Each number is 128 + 32 x the weight over its row's rms, rounded and kept within 0 to 255. Layers, rows and columns count from 0. Numbers have three digits each. The size before them is the row's rms in percent of the matrix's.

# layer 5 MLP up, 384x96, rms 0.131, rows 0-383, columns 64-95
095:162117127148176132055174079083138110103144192110108154074117141068130157116157112130130178156062
103:088116109093112125164146101084185119118116134154172126121124115187153143043158056159131123121160
099:144102096130101132178081082177138092124128088121115155109122112100105148156102128121141158201113
110:154111086160122185118084198163187097125120152112111133097113168156155087086148126115137138145086
119:117138148162115094112158137099190151170097160136111162121086151150077141129096192081145135152101
104:146161177139096095150130132091107187094087127124118118077099127170138077140127159168109096094120
108:108143119098134155105173087118109115117129144144096151128198127147130082142182110125127121124108
100:132113163156101149180155136095165123160176153131108105127161122127126105169140158123089135104134
105:149112099100088172175156089109114124211077129115136183045118147128139084144114132164110138133143
090:168139169187117144166126126083127120101073122125113152167150162096147149158164103085139043129113
109:114091118164104107208163105130110130142151099056135114126151147132146157032135137140098110105117
100:180138127125151111124107140126152084205082068080155111126155151167105161108102154143161070087134
105:129132136221121181133122116103089116126165119100097115055153137117101139081095169163140105164128
098:115115122096074089189118139091135125136196186094157097083156117121122119118112168146163139137138
101:110173102117084140139159117122086112145165138113093140154161124133095159182124130099053184177113
096:153148134138091138200125109087139108129155135119126205088160153074090160148051120114096122189155
094:115126151054137119164069136124152125092129147163109131101144102174102193114120149095206150181128
090:141129126160128160159114134143193115133135147124115178084167096108111114097101092110055143138179
102:124163178152130136137099164083127045161121164109128175163125151100057092165141138176085096160091
091:104158118160133137148126090153035156108217101098101169141122184114094138078125097153093162113111
101:071058142138055118159129120159163147090106134107129162148123111115173125115117073136132135109139
103:165138156122076080112134136105101185140196123137099147113157125145197165078111100159136138110080
108:125172135067168098090153125163119128217090125116180157129116137112190073100109127113128077133057
092:168159140137106087150133173200149182113136089169129104064099198119115073194128080108146143104114
099:099157109091099131188152125100136131164093097156168164139154109151136116142145153083162161120134
092:141067123115157099115169159146076154194148158103079160160110119116126116161098110110134165158110
110:154171110143140120130131154108114101112097176068133108137073120187131116094120101198123099145117
085:162071156117105146173125149144136076137127091161128201122134114134097136162111085145115109123129
104:085124073092112084086129136202156116163072135085116120139198082130180149108134144189154166094113
085:097145093159123119081057092104191123114106122118112120119093125173092138157065086140147086169103
118:140118178151156138132193120126155070192102143117083149079085130121093071115152131103069108159152
095:146143091089080087173193158076182129169097131068169142162129129151075172198128150118069107112126
097:140111119129173133119146174125183117089163167106132123084129129140135190085156168088137138112095
091:079128086115142184139121155142102142175140072068055125161116091116097183074142137116159147137082
095:174160166105032131147152154106132142173128143152094164116133091174120140153152118108115145186087
106:162132127072111126182095105182151043189137160124137140103123064103103147095137122114073179159128
102:155134057178067115212110108160112156191124098136136142140103119141175102183098160210122098138116
106:112128150091123204176152083126101107171085181188187149105135130115102116174116143139102154157174
100:100176126144106149101143179186147124163133160142151120155149124129129085117100144110136081104135
097:064133155144098140139151105153106068150093131144120147184169143192134073152172221165117116086106
098:054144076149129083112171151124110041104147104150182109078178124120116109176118141161124120124109
106:130160203106179113120116125132040096140132127156174126122150173154129100116215189127080148148088
100:120124122198111132141164094164148115079155134161097063110154149168148099099122135105106103107092
094:197112192134086102104051100159157171108135139156144165088133093180208073105079169140153113156134
098:085176096144062166145132112135106146158139038112135107166150171114141121122136200131112093121051
101:125110118138083150127163182101116138179146196095169132114132081131170153158130150102182102119145
097:133102111125160074139124102151150133197114053151123123114135048136095109128160103174182146206114
088:214114070113096131119150095164158140088146149121146159091146103136109127117086124146104088189113
092:140157171128079107119120150116134136182091058179086173154114131110148091176114113127134086080040
088:077161111122143144199111131112168087170126183144124130143185099104113142125099177140055161116150
105:185166108152099143131157130128135135113150138161179124134123170088180119145096062146071088055106
118:146142119122141119135183062171140095163143089121135166127111131163086111146147159137140095130129
113:149111154051111122156140084140166115084104196153154113159137125157122135157134160137109099098113
092:150103117147092125122160090102128124169101107157183121210137166164162139097113119093183111143122
101:124179155152143158180145078144159129141119168136106148172140077135175146119143171074055171099096
114:136167137150088139167129161089118112095094141157103143114183120203186100101116112115134033133121
097:105129141118163136117169170170113137175144131164063073182156134099128127119095173127135132136186
090:117079129112154090168154124111147182163217144144160144123099091143145166135102187119078114106202
098:135089123147097133126178131145157144125124037105193172132137095126129107095126100126165072148100
095:118135136138120189210113101172118125090167109095123125117116155125148159060155066103139093127166
115:099112160123181114143135142158118092119084113124113173078091111122116145156106130187174147130086
090:198163134124095168162121091105129146135183163137086110180130161120137088105083144144102063142107
097:125175094145179070183107102129138135119113107196137161131167141093159139087086141201145130118186
117:085090172145055147123090155142157163155095086124113136137143109110153205083150109127104095124152
105:113132129137147128175092094182101117112114098111139160146145121172147104055114127182095149152069
100:129125157143143176105136158102136185156161131081135183114112103127229085150185102202180120133133
091:157128122152125197143046056131108108139097074104080139162111118159165132180139204166184127131126
094:160095146115151172101088108171093107172141089147141156140110163131091124114110101100114169088160
114:171152145168156133135185167057168142153148136098136129132118154160117151151155087088144144115111
101:061095179085156111089116064165183140176136119102131058114119084091133118112097119082115164069164
104:083127158124082147111186122110160149078159088089044173106124081125147166075104132113149108145168
098:136106221160145129107151179119090126157133074127057153162061145095086100082173148143180115134138
090:199133125113142112114098115062171086049177130106120108067126145131124116169133109122162086189144
100:130148164113151146132080093211173122126178126100051148167153125100101115098102064096118174107164
091:128144133127107089193150154122103118170118126096107174136103253150164121134108075158135085133129
100:085156133134084149168132168102146129129160082135113147144151176088165107073159112125133072072106
087:139164159105114141109072097125114109107121053138173198150127179130108117131128136147159092104201
095:176162136119148123121124077215118091202150103096154123124122107099137118115147109145064073114146
105:180085146133160193102151093140146091106079152113151135121100111206139076107131141153072188094071
097:121167077061137110160141115105114133187046146107180106183114140144179120135169104151116144080121
096:150144136079109138152135131101140098115076133141114136126144111142113101137123124082095120189099
106:116095064154164098102120158156116142177116073115098124159138196127108120094110140180139153152169
104:097110056134142171168121120117160143144117091111102087155091148175125168061179083152164173120136
094:093120091142135146166064103085158146112148184146074088124098091216152151153066174112110126112067
105:129140105171089154161134194116167167117120179127136113105113168182168138088133189187092107125120
096:130130114137126101119148179155166138095166110141160153092161050168111112152125094090067156118135
111:105114123072142201171092166090158135122129143169158184098099162110137154083107096130080085141128
106:118154115178150138127098068126082077101162066116113103155143116144154129114142172114155071118073
104:161142134139120139152098108088134104180151067185161155159077111132194157086107200147087115102160
096:120113163140115161144124117141118133078180126042075101186102177111178147205100114111048125103131
110:115155150078113146211181122088063102149140097113155117154086200170153105168130166166077107067132
099:150079172133086131115147072132139103162112123082191181158131113131153082134163089132131078060109
091:086137179086070132133159113142130079118159126172165158128171095141142071107131105157107125092179
094:108172118194122110125134112179171120150102119084143148075110100139091162131069112110080128152131
094:058166184120104135150127141118097158143126116098122136142086194112122134135104126100116138200139
094:131157152138132128102159119174172122127108090102171114143157072188142113150100151114059139154117
113:102172138170106089109108089133136075143119108112162105143135092088104078063154127147099103080092
096:131197065109099128126125183133124118123167125126160165055120165145133066131088116143156082152148
095:113122185071177121166162157147077194117123145155086117141111141131065139160211120109103152162140
101:148127120088107181142054089156139153114090071173090163171116151132199068100102161121140149132141
087:137134150110184025149119077082119134090181129161144162175137138088111162157115136101139065144128
095:102140137137150151166096132084094120114084161092103172145070180109153117110157110119123128160120
094:170163116131180154150072170131137172088121103090125102151092187146102128160129083158093144115121
096:154096139161120141156144158089122094159133111161131142106102160137129122146138174132112088129154
093:107120110127136215167179096144115089140120113090082084170158106126105124158189172080092194095151
106:160124080157112129178149175131186124168081151099172107195129078164128094136084097159132108052146
102:177112155074156169173097176130103114108208158128027162121144163125129182108136137087146169133145
093:131172131110068150171143135110165044187136125089095114150124136109147127073118179183084152129154
088:123114100106150111132112081067118098187130155189163083077161105158120146158167126157156080145122
095:155129119164153158125133097111112207159148099083113157179071130135106105129124137127077156154104
098:133139142154115111189168128125163059124092169148153150123130151172139139127159133161155124136090
106:152151094125119127130143064073099095097167147174128147123075137155070117061145124110115181153091
095:163063103129183117128076148166074152163107127118137094086073152109085154143125121150141134140101
097:163073117099187123116029151082110160110129106133161112174134146143180103165164103128166110107145
109:117110154120143092161158104107168118106128080129044139115124209121145180116118122115198118175189
090:142133145039158049106184112122112133145172082124132155125179166150067118166176077098175077135128
104:118128162094118138057114157175113102102137116138123094102102129135113100156101132173130106225083
100:127168133088128125105121125149168179167133165052152120110055151108086116075094155138162127168169
100:118087081133129138136064099130112082170084139169074102145127131164146164077097068175117145103175
100:143219129143146146104098123079078103146162046098103116165131126122149144097161116173124148177049
096:130131152096143129131123175150151111152135098164115135148115143117171094121078189130125071081139
109:125183173122094112133158140132129111092128109129065111127082110151129112154086095116185139121113
115:140150134124097073146146159134183152176134174090177136128088160152158144196174148149104108140107
121:142122120157156158141103089101155051153083101086121163089123130137143130151101145164111077096085
104:159134150141088104118161114155129155151149170121125174156124113195149104118076144132107136084154
097:086201118165133153115122126090166147150134097111169118124108096118090119157120128139170078203102
106:161093137134093103203167110162170077121093153140124088110111129062184108094134119123154132127081
104:127089107165176118100183101106135167164119119100200125130123145139079146144138186126165068112077
098:095137180111151113130074145118086128150077096106144163233150119122159167089134116145093137122174
109:121142113114086099140105165145141106175095098100115193124129080150155107122111170177094098160127
102:144087129088063060161088111167155069171153148106115109099105107198096086113151147163103148153113
097:136092091134106134139105090156152096173153128136143129121104173086099105146129085169100142142155
097:105076142081151143148168099127100110182085122064136116139130098138134202174088123161177135145091
100:088064117123156155080094166126176127113159110167088135169114213117139152132077160135085098125104
107:107137122168110177134145149143183089167111108119157139162092161158037143109128182170135113130122
098:147124159084142105159141159142121082167145116100130138104123087181117167151130156085168091155108
106:162159133117102131130163106092175149138156107033159196109097132136138197155157122083179093140142
092:138118142107188105150133129148117164116066089140161139154113090182106115120114136162138086158129
110:161124141111161120158071127105073108138097109113171149123101087089150097098100159132079171099076
093:159145092145166201115108137105140162072103151199057148089108149148145152123112115113111116108107
085:188091092158137164177094119110081134143140132142184121124103125066158098101200055144107134136139
103:095135149107089137138089159163095145188141099151135180098080188103105063102137166161149156130155
119:175161139165130082089154151151148122122141093088123140175160109149172144112173059146131136133109
088:111118118108130092097149117122157081136079140218089179144146137114184181105088130123120128152141
116:172146097111095126120121099163137122154096100089156157122183200157141160122122109171170151120111
096:137079123114086166131147096187158108102161102110095138141099145099158162139201094116137140096151
101:122121130068162133129151115120157145140157125125216189119132193108061125140132149168054103149094
090:124131137140103145143126111100119117151185122074153124135100127081134140162154136167060166110131
098:130152137193082149156109117151123134166150117147119089148156135147167106087093115177076116138125
096:141083101177151096107155090144173149140133104139121089117156131126140114142049122190169104154134
098:142123162172139031120190157139112147164115120192137155108137172045113139194098119136107114169082
115:158134133116203196138139089124092097122164100122135131119145128107124117117145110128126174085071
094:219089085172140143154124120112189098149113122132166149115153113069121143132116112137110115108099
096:099102106131162158116180189129118096129087138075106161102155184113146123173113161157128091088079
100:146097138099087105162141139138137147148077158106151148121133093131153173163094202062135076187101
094:102142134111206108088101111121184140197119124092125125164118126170145115134094112120092012109176
102:098160132154090126120133112128161073146088126134102161137113084077137127090121101132115169192099
097:148128169135059162162127151122177074210123131097074117114103089139095151139152142120159133085087
105:150168097111110164155183142150130114102073135119128149125140090063096191114116131144094133119120
107:166111107082161097152173079072159092133140082055177172061099109146088134174116130145131194157106
093:169171089113109172095124134115188081142108096134177119163145113115130166131093092162094122085125
111:109104119097143128111143074148133162085124103119136180104112176141099084122137189128107162142071
091:094126075143116119155128115141135141150161143090119129120094100140199186133093130139175130116140
100:144148094093145094141168121117144149137135135158160171092083127092180123109153091119160118148152
096:093089107137080180135097139148079077104161134093126201175129161109094177111103083138093175131090
091:073129169150092171208144109113130137131120111100134125108059142135185143089110158121103155133132
098:148169147158126123096113132177081094088118107186077138091178107152144066169088088152075119179084
106:178071150160101147147128102193082169199105102110090136243140091115140140128109115154079131133134
099:143098130132166152157168076131155098105132123151162155150111133156179142195112144168104090163158
096:133099120100168104127104106085172142162160154127115119132180118175099114071203146178167072140110
097:140113109163073078204156101072197103129150124111138144116112125169123077085120110105162124082098
097:123113103165115116138083068106102084110204152056150080079115128076187130173129177111096105124143
103:193107105145142144142081145148149065111028089085170132105149088173131107138091136137060147168131
079:172136118123141094200091103164163164163142079104160166169075108132171101108079079094171099157166
100:128149155126102108134132159186165162120122148074129115120125113127127202144143181096105134125124
110:133100106145129076083097145100109154153177137175163114099129134185122100143123153163090128082120
099:087131158196134106155087098071131074134119121155123149146130118175064119090106101082138098157153
099:146137123211076108152145073075160061196122134141168148132140073156128115117097077159129092068168
094:156111193126114117119100135093079153166077068165115157141163144132133083144070102116087091118146
094:100175111140155156114131107119173152094132126071196132140109153130128103115130080129148049149159
099:139151093136180144148144128098107145181155143087116138154106143073128121133138123131052140118102
093:154152148135080114148150104068130102164126035178059178214151138131120144135129123105154160117093
120:153148081146160039112115144113145126122173118112102146161131099100088108141101064139087103130127
096:071075093128100105166179098076142102100126091120112184152157116152143120141119188145112155073072
097:098110095133116136177127104103156067123107152158131144097221067147141060142112155156140076148131
098:146151114123113176080124100140120105159096134159111162130075125157139089070131114085155148073117
092:134131101159132124121163108180073111230123121082164138171107129136156074159159149100178122161057
112:122141138177122129150139107115163157114182115168172094100127150107093124175102115128108136069061
110:129174094113161122142155104103138122086170092085122142138119127121103097110124043102156090102101
088:170156169155193136094135061170098123128156079117120089143082128180189160137107084104188170104064
098:078048114111084141124149113116136137122097162130185149140108154126158105137140150138158119135120
104:111093107125110164132133110078083119133067154138176142161150156174159090163082142119154101058167
089:135094130191107101129096129153160158088093100136130149102094169135109214126180057132095098140176
089:115119098066154143149166110094103202156142118101079164118088103088098107131139136120109206193110
112:127111162115123108098101096124080164091049182146096141143118112150215135099119151133086117081144
094:137144115138119093117108104115159179127149169158140115101139101177148169108108126146108076135166
093:147108157110149142100118141093164110136096150155128134080145106111138117101117126218111128155143
092:083108087063104108117147191101118152132148139130124125108077171120155126139100157110090184160094
123:130123071142149204125110076095126144107138132165197158094113147137124193139162111140134151143064
094:171087149130143099091145115118183093129145151163089117151130071147109162147171118143101100174165
100:118086132123140164106169134086161150167160166062154133085145131168160153166096119126149061098070
100:146132115088097170152137136116078036185117125161145149095165127170077169121138138151160095149138
103:059124145146151172109123087138159173107107096082116149149158113099111106105168141158091109166161
101:177125128167072158131119133176075066135190089121128126129153147136177080119093175115095209104124
103:119119155130085113118101110153127121154075096115068094061109194153143135119167087146175142071046
098:115088140141128143106138076154081135070177175149128129096110116135122094086104126163092135136119
094:145129127147102115123128116092083095135156142092134154095177089157065129169140152123126178177103
102:133136067152141175161065119147131143130137099145073159158115114174159116118147185174119145128200
090:154154142173108086149197133112179150202127101151154166159120080173103090101109060156169091096122
102:051095139121184122168107101125120140086178131195137207099166114115141086122148150177142157152061
103:176054147150123117149129108148148109153116191122153104101123095161063183088144081118140083128087
091:124135163085105142116098130107150111205158116173097112123109121141121136134083094070101181172152
095:100148122180120106171180126131168119132168141150123105111114097172122126070146139155127183111102
100:107097122180061084165074136126149152168113128160119097122177091159132095115078122139112122136179
102:159105162090117160171094122160118182227139127136146176129132143192111117100118137093108120127103
110:115111124183134140137103099154167123177107064184151071125124101143206132126075182137153039107084
091:063108100093119119200124158177104179102137069134121154096110136127130102090135117118127143080089
106:176122155142160123137148096069091103178127193077134121110130159074123156135147120113073158123138
091:113098149105132120191167170117200191137144128104103149155116152135102149094090092126117091144086
086:110138126150139122151131134088138160167172109097097165185158154146107201152101156134079067085079
100:169102091119089155110096063115098097077108122114146176158111103171109079155094105131176167097129
089:133089097119084118120137147170119134136127147131167147137124122130160078100168122154098107065137
088:110199174106119154103101086106197122117108106106136144168090103121136120113082131138151057096199
094:083157126103094121146141122168136159142131162108127158105131191154033086171096133133099098105076
135:113119188118162163131132123149130140146144175119160177095125150147111106084084138133107113132116
095:142147128185088117161130084158145155157163070109087137138168128142101140125141112138165170189119
101:157068170119079068125142079153113096109179103109169175116188130190149139047131083138125089103103
103:093114133183099102121161162150150106137084154108111176147099112136174165088048068120158115104140
096:171120133164149143054084144127153117197084177155106140141123106107164158149121105145169151134189
104:077142101151126133107143099139135111151114084165126141127133106163095110108124145144142160173176
094:200147140164164119148123158150153133114161107165098171104145179180126139153123132087137095151123
097:108106099109150111114125179129156141111133175090173123097071176131204085177116149150138124125132
106:166145115149062121115148104092155071139139139120091124149189139148088133177076131108159077104135
098:144084186150077100120085159129171169116137151109173158176095138125105079104120191133125169114105
091:169165077213134125107091128120210087193171151102122122147149129148144125140136124135111108115090
088:110176101134156132113139122121150135107112154112085141116163174101168119163093137182077134135107
103:122132208103114072123102102167100147130145157114185097158076156128144071146058123183071150159118
082:163074098159090139145132153125099149177111107112137120133129153046167071116181057132104180093158
089:122170173111095190087097185083131116204168153137123136117140154170094131149123106160128128142142
104:149160146136118125204160115192095086150125169135155108163097105131155170058121095127149165118091
108:108149145112158158121148131144139140063116125184154088108106179142147075119146092142159179089156
130:133144075132117152084143139135157067109106148122152155060100145156146150128151162135124105175105
092:178130122109082147146143158123171065142144155162151123110143159144181086169156146142102140149136
106:104119153197104117082065112147191129135118077150075121135178153095145138153109130085133141089158
101:171103112110172108117130093100182120143176124124072131091160180140136130150122154191145128122115
112:202110091179130137143211131075116113214145177143098120123159110148111152106179076148090139161059
094:139090187133076124187135161133108167135184083151130134092145116146087110097105112123120108096110
093:047123080096056126141139187127162119073083129182157191135127087130161119083083140096094145160100
085:103164094154165116205110109170095093114102130155147139110103170176077120081112147168159150102139
106:152133155142098123165134129191084133121173102109184118096135097115133130152068190151164132090124
095:135111151065113071108119089084110079135048107125160130158095153124153138145120137140120161146117
088:115113112088069133127157112088194148087173077144149146154142131120126127123080131113115165107061
096:117143181123131123184094137154117150090163146059111168155140151115140024169124141127081117105132
095:189096172143169089143148142067103111163164092152164122139108163101148114089137099112068095139127
111:178141132131147163154162143117203083088121135091062154131158103119219097134140135127087101106097
099:109064140090144136191148170148080123119193142148138131097091068172131081160077109122115097126153
102:131129175151115143113117109121108065103171076117164110127170197128185165144108098165163209155087
087:147112098171177143096064150147132173124198159081117096073089162140117149113195062119117098192071
115:056100124069136191088172079176168124066105107115145174110100159180137081111108090148149159128142
097:106113112144089124136159136180127141173116158142123153135140093143140158053082115141072149177146
099:145028166158173138125128101123148055158163119081122114148144087114152199142144115160109143089135
102:135126142165106076100181092120142132161133088138133194133104161132115104160071126082143142134127
114:136058158181109150132152072147152144135094113162126121165111157183116112146130166135122094092131
092:089129128163122144151142123147151110098151123112161141143124104143118169114126115100137126133126
102:101087142102152099095155144121203123116124132173156148061103100107158175128172154089149129074084
105:149164113116170162128124130109069096123088073062125142140101121175171129152151206176130140102083
100:158074148142126133082121137148123120103178060137157192090093113102089149100181094140093073161113
097:100065147162122144118144126149114142103091064120136207166161077160089100138115164071144140090090
087:106085109089124126091105139146152131133193065160139185167139095121139169098077151076125138090125
106:145120071108089168168126148148151137118136142134161138166082134159147153125123152108113130076073
101:070122041106139125131128092151101162147141120166167159150117095129105133092105118130164134135141
100:128162115126142114118119169122132173140106110135151088126162083056131160179150105111151115143147
098:143114114080125135103112133134159154116146130144134129147064175146127142067129075167139132161104
104:091107102192150103132171145105117093140158138104176122148068081172118065162171128132154107162185
103:177138109180088128100160133074149067158105108121095148061137120105186172125129092131160138136131
113:188125093167128162081083120135151131150164161105144141150170076135145146071140145150100048139078
090:100144088121132157087160114153164059104180091096183146155115123179093117137132147171145101154119
112:129115188146082154124168158185096109166082102150106162137139158128076149118122132188169093128147
096:140188075105165152064158150101153193171162138130072117119096136149080168131113143150151153192138
098:142134153115113135091189138153110148085191161155164095078147135095096128064140135164174102149096
090:158109158187086111103086148114202148067148150146102149203137119179120114125146098125138127079172
098:111110086149119132109143108165107168137066170122208162073116155141115148047082169143109137108103
110:145118133127141135093133094076110113145030134165134114120124176203122140092145187193076118146139
121:109125122145132157152116098147164124177137076098147177101120150107152110152101096104103121144145
088:126157162194127170114097094154089102137162099178099156104129164138123076080158066161144134109151
106:185103147120127166181176137085171123087090145137138079170124078187120092106078082150137102125141
090:093134090190125172137100129097181171192136123152099149190051123136094112129146151100145139155064
123:115044148163052094132140077135192080084122143158124095119144123167112107132152215149093187143098
088:141122083117124147132140128193117111112147178122174126139116108119122166164110128102115141151140
090:095167158160136183181161078116115110180160125054122131153142083165124076154079169136108144077145
089:124098133085125150143143075128100123135199153101104172138111104119090129130124116113176072181150
124:147188120135124125143186082128155144114106174175126116147087130157086143182092115152113099146178
088:101109138117066073101154164050117107158180116115164154147156170150130096104089119091077172104137
098:053138111118080155139112134170115131190176186089107124157116098152144017130125083120137136146119
086:127106170093122132143089117085134125148124130099123089176121058227172087161134134151082163121131
096:120071142148076139140136126172099147097084164123101158138128123114169172160101127132119104132116
097:156117201167093194080160169174181090104152087158102180147135131094137146123149116148127133124119
091:080159166130185170192110082131118057090095178108110155100119095104183135148120141122091115152153
088:104157130144144145174172127071140146091139127131134143068165126171079141116226105093122086151108
097:165120139084128111142136130182105099089138095097152180164132146051161140129151134101121119137125
092:101104118180161126200062143093115141142144169122160083151067124132096125066069129117058119181092
102:159071178125091162180117162104129129153165141052123160158163140134143102115136167124088117084155
108:155082227100092128172128168091146151107124181115118148171103137108121133095133148151115178104119
093:119118119122124143134088156102145134125132120120130131117191137174104092164167110117157073125131
094:125096131159137120140104092094130130133084084118173128128095098147132153122158136106086099094055
115:151149176161141098127145134096114113140135164145138099079117098125109090110153165224133099087067
104:151121123151141130154175160147175118099113158132146109172076117107093106165089132112211188092148
093:096139114128103174172076147167157151141142177070077129122145127162119180110088098130072128139103
106:106119188152131086204074135159172119086126110114114165183143072124153091137104142131115148118096
098:212090072139148102150082169083188135113134147142177172092107157095096149095154117126170056124117
087:124099075143161121106130134122178110170147110128146137109131120152182157145100183104087159102148
098:074106140179213165098131168097101170115186061126129203144124196127174143110153123119091139151145
099:140105142131147080116182121107110102198129141112156087190126108125136032162200146131142124117113
106:122084121097101076120087110119159141101125157125157202129116156142085136113085146116142102153114
104:121151133168168162085096089118157112108093161085147128165071112178109135163095109130120168097101
102:119125133130100126101167157112157133087145159118117111185181156080139122102086160129119180101087
104:082161111181132153124158125115124129126149139090085147160085151067086051082114152189156130152112
093:114159120083108166156152099088134141092090186064147140158166065144140125145039157113137156150179
094:098129130132180142161177105108130094109135080114079147153114141158097124134170144131098188150070
105:173183142118197140169161149047124127142168162169197148111046157142162110112125060184173103135121
100:118128146138100124157084123108173104153172123167087129110137157104114074182150109124085148111143
092:150051119148125106152118152145149159145165140124153142053149184105099116145131132157101168064089
109:178180109163086156082124187135095125128185059092145150131135108174088108141038120140154118129105
096:069120117149154191125068083120160059133156155092124095174121099142147114150154135069176139142113
110:130124086109078140131151163183120142140161158089134099146153159126129159134101067134124121132153
101:178080113139138060121088110112159117148104121159113128112151143145131210090089123106134157165076
110:164078096161155139158062153072153127142135144115130144155138089215153169125139104152090113150149
084:158105069096091114147119126183133136158170124181082106142078201115150121189114161077084170112096
092:094153119135146149149081126109125086079133141183098132110136094161135079083137208157151125068129
094:150136115139143075094143140140138148099132104175102111147104189105096170159158161164142156130154
115:164135174112152154138123057104138089138067186138148094077106143140127076087119200139159101101120
101:082081157063182151145137168137174074116164130127101138149107099134170157111086124101087151157106
110:101152120099109125155174165128173092132120098097105109068083155098112168119102065167087160102119
112:146104105162106121122100137102174148157097142100133130106147167142156165130141116165127136093122
097:158138113111137157156137099125148078168127126174113183092106158135164121116198153132153143135133
102:134138175096115153080133124101135124154142086167164093159083132157153118076128103164172144088134
088:134176146113104164179148122126102157139136122100133135146087123085162097153086145118083174093107
094:126201124116127123182124123141122120113158162146101177154090154156129102105102109149132131155140
110:118158093080143152114114152077146135083152157134138150080095106140103145147100173138124106159119
103:106116160130129110158180150143142133104151079149142083126113179073140118063118103146087135106146
100:140122200194143179122150148099079143135162166124119086105097093174183086160164085107155097174108
102:224113137120205112176201122115097131123175058128186154126170115078118130130128154179137142109114
097:188135112110116177143147106168112176124144177112116154084152158161093084093173100153120139153067
112:090093199194081118088127144182167091126090137174156139209156111123102132156111143159111078131142
104:147145114119116134159171088123213100116124122145111140123180169100140146147108173137139077082127
099:107164166137150132133112115116098120115125134137124118179071095194097160130115140068090169156040
093:117135155153115151109163146151166148121148157078143152147124142137114160075159142105128086110147
096:086149104156135164132144093111105146069146155091160144186116084170205150161115140076101126098091
095:140131150104092109137108084145162126143105166102173116111149077053184164110154124156132132115081
106:096141118134100184115134114125097100146141152107135155159130128104165151078090153144112165136072
106:155103130155090095132121107162155103145115140124156168095125099202110109097102200144129148133099
087:094092112194203122122090080200137129103132107093136179093116122170109151154104139079109183174168
112:101081144100154166144082125084133123176129149170158192087163065116173146137136160171098163121073
095:141038107144143147131093108114153124154100163141193143123128070091165086127056124129100086118070
103:159126143108089061145200151114115122128190118128085103180140112093155085116157136115105123182115
095:139150084086159080118131108126113119150149192144172129101141103153097152119169170135154110191100
103:085133082102097141131149133095146117140062122154118146208161170045148148086155159124086131153090
102:098127162158118077147070135085164152111103155177134126096133124169120119223153167187114165110098
106:107103129180149133158137142116159160136132157124129103097134087159185104182148128123073094119082
097:154148168161132179158096144172137119120154141156088068128124117106137188160111143139098133054156
105:110077109190121122171193134105124110149116120111208144124132085124089073103133153076129067091157
092:147110159134122127108200109162149091172125108154091126119179100114110139100158144118162192037134
106:130127155110108159114164060136134147125207095132087137110086163111078141195134186111099117068136
101:149068121110145106113103152145144071094095165123141090173152091137134126172139183067101098153095
093:188167136108103138158169119136106095054138113142146165199135086081082119135148120165180124181121
098:134130092110121132151140099154197152188101110143102101199068082191122164134139070145123098090134
103:095105073155130146194093120123149172145138172170141117101155121143139117083138114079150194120141
105:104089175150104148107129137142114094108070113124160155092144114156177064122085176121101098102150
100:173091199106147093135181141135103102146119110065177135076127099112118099162181184153130127101101
095:094171119156148127158148041077158109113144064119092116139182112149093139141110136167150095120168
097:125094104152160106159133164103113104152126190097100159152144182055156086140079111162107070093163
100:110135120154147101197110136064178066096171189170127118093081107118129151163148144096181171136140
099:160114038132119099113175106151074145082181139139118133137083157115166137120170140147103106118126
096:198071108100085055195139134149097133139117116130144185122120109147142077153196190121116151192151
095:110099086163157135112150101086166126157080176147123127158116148161162142087097101186158116105099
101:178081212124167145157160114091132111148100140104096156137155118123106141130155116129153085125096
102:134134079143129148215145117062102140107167095116115136093115101158129050117067120140141172123165
098:058092119153123138123116108132196126066144110103183104168123122147078094165122114134095110117126
105:087080180162096130156114108139102102176146175133156118154086107128096155103124163136055168163157
095:093205161118084122110118156107144131182155123107105120132121135149108166124108167153113181057127
118:099083159104103180117120111185084149140108122155103215126153145119115112109116114160136109173151
101:164135151160190145163189123086106148146168151136133152105206099145118117128125146131095112147140
087:099183118106087106102122118084141067080138170122123199131151086131160075165115068111158085096176
096:111107114139152143125077124116222123119147084107161121083107150133131154068073174137168063115189